Each number is 128 + 24 x the weight over the matrix's rms, rounded and kept within 0 to 255. Layers, rows and columns count from 0. Numbers have three digits each.

# q: layer 8 attention query, 64x64, rms 0.18, rows 0-63, columns 0-63
# k: layer 8 attention key, 32x64, rms 0.204, rows 0-31, columns 0-63
# v: layer 8 attention value, 32x64, rms 0.367, rows 0-31, columns 0-63
# o: layer 8 attention output (transposed), 64x64, rms 0.334, rows 0-63, columns 0-63
# gate: layer 8 MLP gate, 320x64, rms 0.262, rows 0-2, columns 0-63
# up: layer 8 MLP up, 320x64, rms 0.281, rows 0-2, columns 0-63
# down: layer 8 MLP down (transposed), 320x64, rms 0.207, rows 0-1, columns 0-63
q0:133128123126125125131125130128130122126130122124126133128130123127127130129127129126123128133127128123131124126124125122126131129128127129129126123130126130130128131130126126124126128129126132
q32:112115106128087127145135128046160243134111091181105100149115095073116155155111121118067255155111116114140115076156120136115235168079135087117141132097227208145137153123134141075198139147168023
k0:128128129130128129129129126127129128125130129132129127126127127128129125131129127128130129126129128127127127124129129125128127129131129127129129131128127128126127129127130128129129126128127125
q1:130125126129122125129124129131132128126132124125132126129126128123132130127124130130126129125126122130127125128129131130126131126127126131129126130129134127131127130122132131127129124130131128
q33:109120146117094099122108122163146105156134131118134119125129114127140152118118082181132088154128129127079159118098109164143104162131151135138104145098109101158145161159117120124132128162164132
k1:125129128131134129125125133131124128129131125130126123132126134127126130131123122129122127130128132130126131128127127132132130134133129130134128125125126125131129128132120125135131132127132127
q2:129127127128130127125128126127127130128129128127129127127130125128129127129128128128128127128129126132129128127129129128129128128129127129127128129129128127128128129129126128127127129128128127
q34:125130128128134127125127124128123126125129132131131127126130128128128124123128129131129124128134127137129134133132135125130130127123134132125129128133124125131124128132130128130123129123128121
k2:142153127120140085135126140139117183123135130123127133138134126126111122137109138122113121119119134097120121114137106097118137124126127118128124127119126121096145129142114155147137116082122138
q3:128129123129123133129128124129127134125127129128132126125127129130127127127133127126132129131130131127131131128132129127125129129132123130129131127130126133130129130126126128127127131128133124
q35:123130112129132138143127121134129130120129118130132127144134118143127138134137118118128130137123141100131138121121116117116109113138128125137116132133115153117127127128112122126131134100136154
k3:135136142118151120133127133113115156130137140119122125141137119126127138125119126127127125117125129119120134119119121126126122118127134118129124145126120133123134124138131143119127115124117119
q4:123134118129123130127126132133121136117119133125132121121120132131128125133129138125132125130132126131128125125132136118120126129123113124127130117130120127142142125119131137126125129130128116
q36:105115096204153120233145102213109069075157081060130140131142098183072091183151107016080171179094094000073084032072159000078104048128118084161084121149071225190210103089108082105188122091117255
k4:129128131129129128130128126126128129125129125127129128130129128126128129129128127127129129123128129125129126125130130125127123127126130127127131129126128127131130130128129128126126129124127134
q5:128121130126124127127129122134131111129125124137127134124129127126134128124133132130120129134126133130131134123122127133131122125129141130125125130128130132126129133134123125123120124136139129
q37:134105129123112101139121146125130137117108156136131130130142078135119126099109134149121124141139133152121150127096122150151123180122117122110139104117113130145142117145120150127125123135174101
k5:120129118130127139125121141139128113124125119132123126125132142140129134135132136136125129135126128142131131133135118135127128143127118145131126121117142120128130127127122116139122143121133140
q6:119132130131124135116122119109120161112135165131116108111121126119135135112131123131148129125151118159117143140154147140127114131107125134126144117119125130130134135122127114130119133132135099
q38:128147106157138108146138162134129148118128133099108134156154092171119145098120109115061162138111096095122100114126122093077118131122112092150096115118145212152134109127098112165164139097091232
k6:121128129127132126131127126124122131119127128128129134134124126128124128118122118123128134125124129122123121133132130131126118130124123121135134129124133138127135130127140125126137130123123131
q7:120139145106129143124127109125111146125124141136123111114108155113132125163140137123137128127112111154110149140158149145156129130112144133132140159135105131095150120131144107135124129130139113
q39:100137134121146147113115123118087163116087146132097123127114128115138130153148153120135130112136137157105125129160135106132129104094140119130146150125112090105133127137167134133134134143124100
k7:148118105128117093124116124154117156130106117134150136108115131136138131121134121096118144123123128145118132147128142126121111117116139111107125122144136150127124152125146129111128132127144123
q8:182127097091113129164154158135140100144124048126189156187127118132139129163127115103027152157103145094170060146081094130110196140143124126147125150115138132110093127142183180109156126105087122
q40:165125111071108129139135132113155105143118082133191128146121141098142125164104119136075138139131147142160094167099104172131190164139132140119149148117140064094087127146176173106125126118113027
k8:129119124134118121133123144129122133129119131124127126125123135135136133141128121120116126135126120142124132138128132129125118114126126117117131126142131107122126128134134136120122131134140125
q9:112151142126164147097132080174082152113089130125152135127118152118166121178156164099109123143086116154086140142180139103136132110083155148158163186100085126073112107143184101131128125160107142
q41:134132139128143121110127115168103138117106121127152143132125122137155122145151141103099132144108124147100125137153127095109128118096141136137152158122109141112132127120168095133121128148116163
k9:177098096131126066124100116166122189143087091119172109085105121140138138116156115060120155128123113162099137168104161127125094093102167095059138122173131147132112177123156116101131137124145118
q10:155153126169074103144102105129182159096092125073144192174116129118145120099090080140096147115140079143132131162133105123124098164096113151130142064092082147126062042104118136119121132112086137
q42:148141134162091116138115123122163144102092114096138177170113141123139121108103092144105139102139086134136122152138117125125114148097120151128136080099100132122084070106128138121114125101103114
k10:053125161221138188149128194102148156042077068109095131143134148163128175128131087132122095102075120164113140167117139135108090143061090174133129112107124114114088130113201084158120090082143138
q11:132168139095117125138121161127106127132140156099117082083130157095149165091129096088111157072083158148084079142146123150110187142116144126070129148109121132146142090082147103139160138156062102
q43:124159143096124130124122148137115116131141156114121073078126146094144140099124104103117152075109156143094098140135129156128168138120143124085132134114137105140140103090141109138145126152080114
k11:126148221133115116087063074147105122163157125144156107099134065094129086126133125076159112088138171097117117138107117195131119180104108113141147129200177102144104144045213117140195090110089150
q12:144067089137146151154105118161124164138121121141075093136090097112160099138146142176100201116127070147169106149122143097076106114158192154155109111144111108140182094089181127131162115117111091
q44:147089101132138143148117116154128137130125127131093092124105109109155103133151130161100179112131091142167127147128142102096110117153180155152106112133117115137166102103161118129150106113112092
k12:112138159112152112138169115145200108132121158089157123128155113084113109123160095051080176077123083178188191149117179100138102084185118108177162154064167109173183128102176101118176073134076047
q13:142120113093106092116130152112086115099108144120213059177152150159113111160132137124155099159143128097102124109060163177122085114064132159182148108067129150133148095106165150171100138144134116
q45:136123117103113100125116138115102122101112142117197067157145145155114115149135138125152116144147127100107128109078147168119090119076133161174147118084142136126152110102144140166109140132132130
k13:128120125130188085245050172174148142113107152083185082097125171149119154173126162168146170087182120146076125097063129150143119175114122217170180130147229149140137106141074164124127196112115125
q14:094114125111226088069099189090111127153076140187133154080164113134100118142110152124111153140103078073187139148165151133085142123103123125059177126154165147151094097134144127101108129136120160
q46:098116131113196107073103179099109131150094125176142153106157117137101129133116140123122150140110087080175143141154140136094132127115130127075164131146154154145100098140145137104120130128119151
k14:084100150119067069075111150144124116118127130194189085188110101112123155099173125150171153166152109133147146175125132043133106131144072162104062173151173109120141038142104132112211125128142173
q15:117179208150159162139205078096143150105131132192164137108109142172099102101111165148115129102123113118126112141099106121124082098160069105113155176143111130086071124118142088148107172102140104
q47:112162186146147152143191084108140139113128126176163139104112132167108102103117161148125129105126127109123120136107107130129087109154088119115150166137112130093084123109144102137100144115147117
k15:124147093124129114182231135103150095136105087137138125123066093159092111058143194119154164150131143141050107122154077167120112081084153142104175215111141103094165090106170121146084078136149112
q16:124130135122128127123128129123126131128130133129130121122129127127125127126126125127127127127129129130125131132130127135128121127125125128125128126125130130121127131127127126128129127133133125
q48:121150177130100146075157097084156169061123149122121086099095196154055090124153107081138106121137144062121115162107130062096137084082051118104172114100140113145087105079084132091111204133053187
k16:129124126130129127127128127129129128124128127130127128128128129129128129130126129131129127129127126127129128129127129127126129125126124129128127126129129130127129128127129127126130127129125128
q17:130127126128126126126126127125129127125126127130132126130127129125126128129125134130129126129130128128128125127128131127126130124127127129129125124132119132132127129126128132123122128132128124
q49:121135150153137134118129098118128112120131126111145154134126123123121157123118110134134144096104114099109150115142124129085095132142119126154080151133129149120092142122085109158128146081127170
k17:127125128134133132128130123123123134129130132124125129134128132125131133121128125125129129124123133126126133118128127132125122136126128124131131131128128128131122128127129129130125125120126134
q18:129129126128127127128126130129127129128129131127126125128127128129129129128128129127130127127128128129129129130130129127128126128127127129128128129128127129128130129128128127128128129129128126
q50:126130128129132124126126126131132131131130127128122124130130131127128132122127128125129127127128132128131124132127124136129126124125129127127134132126127126121125127126132127130127126135131116
k18:127135109130123129124169133131137127119109121142122143140129158119127136131134129122107134131128140139140124124131138110111147139114129140106114136109137135117110127125121126121123127101145161
q19:126129129129126130132127129128128125129127125129130129131130130129128130127130128125129127127127132125126128128126127128129126126127129132132128127131125128130125127126128130127130126129129126
q51:133124115121136139134139130122123133122155119103140139143129136127114148119145117100118131128094126093129117126148123109106121107120129137152104128136130137122109142120114108141145132107091183
k19:128118138124124119137128129112133127116134123112122138133111127125121123121120122134140124124118114107126119135135132127130129121114138120126134120130136127125129132130133116116129129137121145
q20:120119131133130129128127119139134102132116125133130129127128133136130124126130137130121126131130131121129136122117125135135132121135132126123135130131125129131126129131129138125130125142135135
q52:077103075150195108088162130130165041117127115130148172078170087178157098187164178090106146143108091009128139079153127068077155072098088114123093110114178164137148141102071086155154141132120255
k20:123128130125123126127128128129128123123127129130130131131128128128131127130126129128131128126130124125128128129130129123127126123126128128126125127129130129129130126132128125124127130131128132
q21:127127135124140130130130128131125120132132126128126124131134125130130131123128129131123124126127130123125129127123126134130128120131134128127124140126131120122131128130126129133132126130131130
q53:101126131146147131144113115136122152089147147129139121170144117138113162142150146119119150149128136095104139123115131115103131104121130118119113109107109107107135142111130146128134122122131151
k21:131124113121124128127131138115118138125135142135116132131127136126127135132122126137119126128130130148136141134120133138129141129136132125133120121132128142118111125133118122121120105130138126
q22:122125139121136124126125118126137106136118135138125133129126126122132131116139135135118124127136133142136135123118125144136114129122140136123128133133131115120120134140120130125117126145137126
q54:108110150142161141126104114125144125136074122163117138163130104122157115121142159122148130122153129119139104126113122119146111139121109116136152123112143055117100120143153171127122123156132060
k22:118125121131126130127123139131125118115125135136117137127127140133140131127117130133126128127128125150131132132130126133127125129120114135134123124124141124122132123130129133130120123129136119
q23:126130124132148128110132128150110110130103122136137147131141114131153121119143143119105116135127145132124111127116118106115141105119138141144131142108138105121107126145141140130119132147105132
q55:133122124116123108111143127133120073127131125149152139115127115127149129127148131126122114120154166144143107142099134133116143116122140148124136133121129084132112144128130145115095130135121080
k23:112118117116124116129118128144119113116124146143131157125131143134137118137109127124110133124132129137126118125132116135114119121134118123146114133142146140111146124133124144133127116140130126
q24:149124116141126134148144113153145082147111075110165177154129120157127125149131116122075134137098132086144116107096094109127140136136117117131129132131109146137095103139126153114149119114119171
q56:150121124145128137140147115152138089150116083108169179146132129155129125140129111126076128139086131102149130116108093119119131130134121132128126131130117144132099104138113143113146125112114180
k24:126118138134116122141128144119121129122133148112142129126135129134132124169123127118101118133129114113112118125130120122110113092143131104119127139159129076115137115138125162126125124139125139
q25:100132130168149104090109143140111145116096178123102145115172074136168119047128150134147115111182159144105095112125115073081113096116123129135129092092175069161088133138111141143114139179095120
q57:112114133159130083122114135140124130119125163124107139124163099133142126074128142128146121119153148125110125113127126100104118119122116123148116102126158109148123139135109118149118123158121147
k25:083107099113119088120099124179091115096107149155136197117117163147140112128098112091081158122124135160111109131152112152094080125119087099161112139156165171088185134129148153141138116131140126
q26:129122120119148139133141135175109080180051118110114184173149145157096079139131106179185111056099139141100126091120116095155139140128108112124105154186094097167150073122118126169168129102131127
q58:130128124121140143141143144174106092169071112120123174173157139153107094143136120161174119086105138133112123084117112092142140137133115119117120150175095139157153095119132133162151136111134146
k26:149203154112127132159119166171113096187091107133079144152150121149161140179134135110132114118131120143114177066147087108136051126128099128086139139067115108156182143112201201137110206125143157
q27:103100115113085127114167071119120190180171164113169131150123165133110121124120080206132148117092167208136125107132107154058128106089138124085176136089150105139119136127098113163119163141134168
q59:111107117114082128120166100101118179171153155115154130143123166122119130127114092201126143117106163188144117126132108153088136120098134113101163141088144110138121127132109136147115156129144144
k27:131091148145106118149215121104127139106104164130186140127094166079183137108123127131100142056133122125135108146182169196128137186102132067132094139113145112183106104125131217097145190094204203
q28:137162121096098179143085107134130137098114153163167117118169079204147120125085147101112121093086139131148129076158165151180128137098170123106179126120139112150145059176115100110147110088156134
q60:149154132107102158133097111123128140097126137147156118118162102186148115128109153099113111097088134132142131093155159151158123136108156123106156126127138121147131068153109101113145115093145122
k28:094129153110159109097074185124060188127177028126150105162111121156145118144169172102095142069139107109142131159166085152119143123143130143100148126135108125189105081128128078096105168089183092
q29:099133078109121136129165145108122165145134102094126153111096060123203077134154116157098083106176122118168131161147115139182142097077094120148126195134139118136147145170121113165171146146108116
q61:106127095109129134123154139118127167140130110091131150108105074117187082130145121156120085105164117119150134161148118140175132107093103130141119177133135112137148145167116120158148140141118109
k29:113126170094111159115134107130185096098087095076186182129151104086154101144103136135167096150158080126118022140150135116142080092105192159096120117145113198155199156177144113134154195146147037
q30:121117110174155089125131107135139137140182142182137166207141123130178137158124093119152033144162126136115069062200150160091140140160153176120120147158125149116122107130135095100127118113105093
q62:126132110158140101127124123127134126134174143182131165176129125128168128150124095119155066137165133129123079080179147148111128141149153172128127140152126133117122111131133102102126116112118105
k30:117140143127140131165131133122057097119197105193100193118100174088156141099166034083168201135184090084150116028097183088124114131115167155117154140141050082092082121168135122133128132112120074
q31:101100113058146135157073098101148109138090137142126148183177099102112170141119099115142155077158114132092194154139128164095106098094099087138080189137084139113103112096082124152087141117130114
q63:115112113070140129149089112104137115139093147144127136164165115106110160140119103114143145085156113138102181158138123151104115110103101100137088171133099153124109115096088128146094142123124125
k31:148176099094151117164144118034144131178083164173140142148121096159133235180124111129177107084147085142146145131069084119117084104130145123136068094107156159064106131121162104069174151140157112
v0:135143094157119115126144127145113125090158144122111135116120100158167157094123108175104162147115164107149119122095081106124092113119141111125138123141146100166125134097128122140148165107145113
o0:120117101115130093172122148133159139120096152114163126094103086142177157116134120115116101122152143100117139182114108164147125133120152109058124141169160112119169108097124137112159155106113132
o32:136135150135129157093126114118102120138164114134095126152150159113086107132126130132141152127118108150137119080136149108114129119136105150190129124097100141130097135149138108148103104162142120
v1:140097148116120144124133106175109160125102127071066129136109134127130129124097122121150151145191106106140141187113066135111132148146144143147126165120111119124094123117136190103135106120151130
o1:140102112102121101098150121205122127086097120105081075131151143154124130125108159130108111126106079077120147158138091141126146096131102153134122152117104179133128099138173192086146113119139139
o33:120153147153139154150107133066126128158147134163171174126104117105131122134148107133136136137145175181132105111122159114133121165123142111123139102135150089132125156114096076159118141132116099
v2:161132080131103128104137112116110093104099090130162109140081093141155104143075103115103124100114137085129189107115158147179127129136125164169140139132140111061153124106121157128134126117129140
o2:171115112150109089125137091153144092176103122147138131145080102131136050140133160132136157103137154137146135080173107142183124134163136111094112172084139145138166156134095148145175119110154156
o34:092143139108138156127120152107122152086147125126133129108167144120126196129121106129128097152128103118117116169090146117088135125089124140160140089167122112117093102125164111114095138137107085
v3:113156184156128113125129143142139105114154152109164128108138145125141149112100173137097120140127117140150154132100113090160123136112126084133129174148115176097092131140138102114082196133118114
o3:106168130161131132156161094183174089104116114124143141149120133156097165138161122161117097080123149097104128122159122129076089115108114090126100136159114120121122161119140055111095109096097110
o35:145101133111124137108105145079092158148143135133117117109135128104149088124100129091137153171122120149146122133099127130172159147140138161128156115098137132131128101130120191150154144145158137
v4:137149149125146162128121153103143145119070125108147145118123137112159119108113171117138192143159144130180132099133125145128122122120138108138131090157119093091111138063077113169148151123119122
o4:106152164176149115111138158149185135164056174107129151113122108173141122123143181160129128144144078145152125104137124152145121164100074122149148136165143099137124095129140129108158130156168153
o36:147109095086113132139127100107087119103180093150129111135130139092119134124116091102124130116110166113117130152119132114116132097153174131108116126090119160118140160130117129139107130107093111
v5:211106112147148115143107109133128128120086135124124126132138128152145145134153119131130137102120123090171089120141135129112141173129068105144109195155122126130136120163122094139101139154122144
o5:173141098141138148162158085120126133097114091140104102080105132134128139124118086125116176108148110161133148150122153148133087142135092140194126149161141161136133084104135101154143109118125102
o37:089123159109122107094096166134122123151137162123137147163148125121133124125138158137147083145122144102122111111133111118126152124118158125074130114096117110121124171139142145105117142135131115
v6:083149120102108098184129144102158095131113114107135133153143099108165142092152117087131082149128152150111129117150121114156134140129100097134151125145139128135098138128083137096132104084122132
o6:091161120128135136123141127098090127127145133128118126110123117141137161145123141151123068176125125108115134035165138142183090146128165121139119141112093120129113089151096135084116165145100127
o38:167113138125122125136114125148162131121113131139125119138131141114124102109128119123140164087142137145131116213104116128095157123124097137120139119139161141128139161106171124164140097120159081
v7:127142102133096143133102100167172132095146108139145090166093132131105115140131132154116134137159147120126120101116135155101093086158095101140086147107120112157088182125136109172119153091146109
o7:144109146066137135094099082146167136159155105099160092099096084109113092160100138126144111122147109161113118142158152146098154150131129099109112141169146115157120111114122142074136148162067136
o39:115143115173118118152159161111097123102107145152106159158154158139138153106154121128117146133113137102146131122098110100158107107131129153145145113092113126102137150143132122172124110095174116
v8:177093142139114121140121113084144152139135154158120147161155157184147100129080121122107143154183159132093180158155153095130131104115138175108134134153113105174122138118132090137146155102110140
o8:153161131142157132129105141143099178174119100114089166203122123177150173147090104133118151095106119165068111144105113145151098097104119121083140152097154095154138149086138147114131157149125168
o40:106103122121105125132148107104161087086130154142158093068127131080108098109163148128139098155143143093171137122149134115108153161144132130173114110155098151104118107164127113138132099111136091
v9:121125087106082129130132143142171133106160147112092119091180135155124116139143116088102164139132084112136112124134108137133144147123091133110111128138084155109116117106154168153124137125157157
o9:075119137045134100118157138137134165142110134139127119130136137104084144151123137097139193119135121104151107160125161168153134130088126102150131167130122188121149133147107116105093119102127151
o41:165134122186124146129098124110125099114146132124122127110118111140170114109127128155129075139131130150116146104125102099116118125162134151104118099133138080130111124116141126151157135156132092
v10:113148112134141101120135112114114145091082164135161122133122140144143138126143122127168125152141107116158151086164099168156179074169134136111159126131144130154128128144184130144114119117113138
o10:115180148105127115085127115114090121093094135123110143120067125068156113124149154137125161120151130099115141125151112134146112134124127129144099107123186127125138134054150145123135085188110105
o42:141080110148127135163137131149160126155151112141152131136184130182098135134114105121116095135100122151137103128108137120111146124135129128116158149139082125129117121192117115135123162081136142
v11:124089163090110138103127132119162143143133118117127090131126148142219142139121093137127149134110121108077093110152101082134122142137144102120126108111148146118113125103116114129097111124092103
o11:096139144128108135113119133119176150124116113131128100091153136156135142129119122145150143154126116152092108091119093103138098115086169146051134122095116181150101089101119108150116121088148092
o43:156117118136141119145128121150090100131129131129135156158110121112120120139139133112106117106122140113161149159134157141118155142159094114196127128155142080112147167152138149114145140159113162
v12:132132124085139106067126146141170108100128149103119145126106107167096137104093111073153124106118119119103116143136129152134102146170157144146154153123115128135089140142105133095133148115077124
o12:135193062069108102136151107162102113127112181134143168126161138124128108126105133149178121108121148147130111095126100140106133128151099156120107141130125156155113102132113189139110149113103098
o44:122073178168147147122114142100145145132146097126116095127105113128128149119142118107087134134134103117130147156130153122145123129110150102128140124123139108105146145125130078121143108145152172
v13:139123174107127163143118132127076085097117164115131112192118127178110070137122117145125156122108112111125111117104154131154148121119137091054105131106132176116109140131101146147147097128153103
o13:111077150127101167131109119154088116089110160120122093167100126142119084180152102125128157102107147153081133112083116181122147153129162099114142118177080114106055112126123113145145089121158129
o45:140166115140149091131135135109161139151136100132133154091146135119139170079100142119122106143144116117163122143166136089130107113118094158143117131085171133146181135125140139117112156130111138
v14:141133176174109099082132122081160125124134095127115131129154112186113104135153117100156148124174170120144121093120147136095115121110122112162163128104130142134144149166105189112145118136179101
o14:165122158122188107138071118180062148146112136129142100118140203154132112180129142085111111110149157132151156075090142096107109139137138145138146155150165132072118116108133145130107173109140119
o46:093142106137076147118164132087172114110151125129117142134120065114130134088128115166135138140109115124107103181161115151142147122118113110119117101109104128182132135138127115126146094140124140
v15:112169094138125091153070116083129125139142146111159105136084097106124091157089142142122135159126124156141119130151122132077104152121148149117129137100094141147099122111130145125110092164140142
o15:133127128158165107083119125163104182162154136116154111155131112098155128123132097094143118142111161113142104156171126112126106149135127108141086108141098103161099077157144134140158088116105153
o47:127127132099103145168132131106155071098104122137104142108127142154108128133128159156115139118147096140113149107091131143129146110127123147120163146112156161102160168104122120118114163145145094
v16:104120129099100109128123137162163144151132150063145133147079113149148140140116112131150108113106164169132140101111170102103195118126118137153138122179124128125118088126164107154127136134176124
o16:162161128102122145129139103092124162152135107148098149144121112106191135099164124136148126099087137125132155106141082058137138146120135093125128155196102167120121132128142119066126139095149163
o48:097109121149139114125117146157126108116121155118150102114132145148075121148098132131110124147160134129117111151118166187127117120133115160130128103062154099136130117122114126182135118153116097
v17:178093119129130129085161128161094140101142111108152086159134116121125138119137104128121104133179130173136144066146089110115106156101121119094117109131161116115125120100128088113119119193121133
o17:144091093158070122121175130109175172117106149113157100139101114161174129120118123099125136155164120157099144097121099108080126120096172134190131112109139127130135143091123132128120119102115152
o49:112163158111181133142090121145091092136149112138099146112145145096092130132133134152139123103099141103148104155127149149165126136154096122080133138140118139123122114157135118125139135147142104
v18:154154133157107152117080113120132131135151150124145157120115125141107187101124136111108135129125104164128076104154134119197146124134148167110103150089139102133155130116113142101165105132167135
o18:143153144115110114131134137115127147106120131118141145101119114141125130172102154087099169098166153114134091139087097114170119138159133193111128117126092098102113141180158107122137102149064148
o50:116108116137145137125119121143130115146130118132116116149132133114133125097152104156155095155103102137126152116161156136096140113106132078142136131133156156151145124087106142128128148106174098
v19:150135098150124112118115134146140084143164139108100148163145153149146166113179151163135115114129149116178138151173153164106146096072150139106131142147133163114140112084113165130149135122077099
o19:083129103152110114118137169140080131158105072116127166089108122122126145119123121119096105153113139186132124145122122158120115149123103133139110184152071138052133175064139139152145116123101140
o51:165122145110141136144125097120171128105142162135139100165146136133132122148132137133144156103140114075123122109132130100131142108132156122116145076107175119191122080184121129110113140130150121
v20:114153118185161129141154167159110109173121137130128101120105136149165133129107097104125111124152092124128152151146123122095174120140111153105131157136181139116127204133093128158158133152139130
o20:122135110106124175117151126152047117120106138141142152128100120170135129087133097149056145136167143136163123125173135114066137090107138119079161115106143136111120114137119135099169097126122158
o52:129125140148133089139111134112187135139150126107123116128149136096121119164123156104189116121097120118097132119093125146174120158148122140164099140141115123131137135120129118152089156130139122
v21:096118119095139102132139163138150148159113152110120145143109158138127145112096160127111114131155123065161118109101148148154081097113070125083117123144108132142135126124148151120117063140119142
o21:106140149093052137133110171157134167113162112138093130130125133103125142084119134108138093135142182154130090116148126197110107122156128142162111141168137135146133118131104106110138106166185120
o53:134117111164191131120136097102109103140102149106150119129128124142132122157132119146131156122113086107124166138115133075141143127102129112102138116091118128118127127125140143142111147096092153
v22:121098150137076162127131098138131171141144132136125159142091072118130144156161146122139148134106093092113145121125121159136124121126106155111173117104143159108126136170123148165141144154077117
o22:091103127111143124144110068125128157090135128111131160101150108116107096083166154088127166135082121134091131107152144135110144139151106127092130151089142121080115132136151147161111098164149123
o54:154141131143119130109144173126138112160134146139119091141102143126150147151095103161130098118175144124158125156107120134142113120111144126164121113164120132164142131111102112107145149103115118
v23:132144133136094116142138099135130107127138084121140119145171169144114139099087112151203165114094076104141148124130090130113114121100144117141147124175134109165159149142118103108107097134150094
o23:141121112113100064144071170118079099151096123109118074082125146152073147136137090148160163124139117132077158142182094091117106134125141141138168112158161111126139141141130108126138155136148111
o55:116126140139150189113169094133177156108150139142137173166131115106171115127111155115095104123118141130176103128084156155139152133131116110117085133108105140134110118118118141130121099119114152
v24:138110152117173149150115125158159113091146135166146120073078129147115127158147106136169105114120156136131157119180101108133140088089145092148108127117121142150104094143112151143139097126126145
o24:138102142064132121062135118138140124142147154101087159106158117089177132147152065137144099099174089129132129101118158093137137103121146131131139135142097101097163146104112099192154107126120086
o56:116144117175126140177114134116116132115121112146157101142102131152089123108107177111123161150101156137132133157132113167124119140135107130123113124127159148145105118146135145079102138130137163
v25:108112166094144110125155108162133125120152128161094120107114126159126183171131146130128107140119129139161102129130174126116110175134160141116149135130147118110155153132117104158095114081163151
o25:117137110115093107156136124117142124116151085120095167107099130136126098183149108109118123172107101092170085104067155075092093114143101122089151122157144130152145135148146132109112115118147139
o57:142118144142158149112125131136122125139103153132161099137142129121131156087108148142140131096148151154085155145180105172159160138119155135159122133102112128109119122112128135142150139140108101
v26:103100122087120154112109173114098136132108138143133124105160110131128142059112134133131093093104116115135130119112159099078136110108153131118189137097121116141107155100121158170140127192143132
o26:081079129131159104129152131110088119109083127152128110158126109145180142093151125093154129134164167140164137108136125128100147127106096178086134149157084122185127149149142118121092139157155111
o58:167166126117100145128128122143160131144165125112139150107125139111085112152113132156113130126096090107099115140123121125151113121142158086163127115106163124076134106116123135130160116107099135
v27:134096111155178112108139155137129165145149094140164138156149114126125137163104126128167112157129136146133101120114121124138136112110149106169138158116120146140112137088156137142141119120114121
o27:127091077142148123100121124130153161155111149154121098123182126101115150111099121187138122127125148118154152093094128105110135148157123142108107117126139121122139145081148116092137080175090121
o59:123165169114107131146132130114105105096138123125129141123081131141143114138157139086127129120133112139107112163168128158148124122103134116148135137128125127137113115169112137163121166095164106
v28:120165136113114096145124060095112148151102122121120155129088142177154117103172093130097105127153117120154111157104138091137135139105147130128135113147159097155133115121124160157075143155101111
o28:154163123154120132097090140132091156113168128154131105069116122172198104097190146109101143126077102115138134162122142167165115147094115157109101145119138103137137146103112098094115142108136096
o60:100099129105135126143156121126161111135103136112126147169144125087067136155076120149151113127177147139125130107138121099104146105156139096144147120136126153121127120149134150158138113142118148
v29:100090129131141114120112088100104121119119142111112172146150148107097105142164130139142119054141152138118118111110097083156151086157137148112130150127131122107126156074127117113092140108137135
o29:151140149153153158099181148093128150077158151122125115112080174111132127167115138142168127128110137160135163139137087184090125126148120132079137117123091108109181146132132105114113147134138136
o61:110112107111105106155078112159128113171110115116127131138167093145122130088138118116098125128140127106116106125125167090156131127107139124171116139134158139141078112119119139142137113124120142
v30:155130140084145111155121134113120109061132091123102121159134089085132170123115132090141141155156138117130148151134146140147157136113124139137129143133126132135176156093138141152100123125143131
o30:147111132086147132114147151103140082126162139142092134127117128185115161149121112108135149169098170113136155084133095129119109146132080109148095171120151066120140130124114167132160078097135143
o62:111141131161112129141119110151118161138109121097160133144142124082139095115133132129114114095135094138125118157128160119122140093136169126106146096132107181140126127134128096118098172154127168
v31:117138120151153110119127094163135139121062145152093067168149116131167137088115145151126120133112108135102096117155157126118146117141151132134149099138093136123147106129119141090121151116125148
o31:106158111141145156170109178098120096105091124130085102144122157107158107138099145106116151142111119129146078129188112109112143086145148114129089146130113113141127100074120130162112127113133150
o63:144103144115117106097146092151128158141169133114154142120128104145106145114145122142133115118142138128112185128084141147134109157120116137127157112121146138116136149161137119092134127139134131
gate0:150124096158105096104123113172151107159115133096141133155117113150156161101120150131091131148107136151097093109125111136160097109176130116116090117147114134113124129117099127117114132144122033
up0:160098185076114153100155149116136130139090102088162113137149092109119127114131154115122152147090123113144133126121124100129110103148082126079112112126114152151145147164123161176106112162127112
down0:145132148110120140100184131176161132128106105126154111130154116107121092151143147132129111139107134177132144127145161131134091098143095086136069179103113189116162151115119115158168131117126082
gate1:164117130141108137150083116113154105130094118157148127071132114123125152123139101139106131121098169091127148146129091162128134127121096116144157091125115165159158111130124189170115135121116126
up1:137142176104091139113109131134175105166116161152143144090106177068123138135114168086099112118171101105146134154149114143112161063148162153140121169114120138131128125149097119123133114117138108
down1:125132152115113167096122156116105119111129128145160150187147125096091098125162089123133137120128134154127116159147176118117100111160116150121107154124071108111106145125091123160163126130104085
gate2:110102126114132148127090164152151125124133136142120111166133130119147138103124094140141199129130170123122112102132121126164108115147130137134153117157162066096152114103096158126110086088114075
up2:098106090135112161115133124094108170112109173125111135090188111123135116119125119116104195153112107092151107124101122127127098132118120089123138135165152115100121127141139123166130151173148125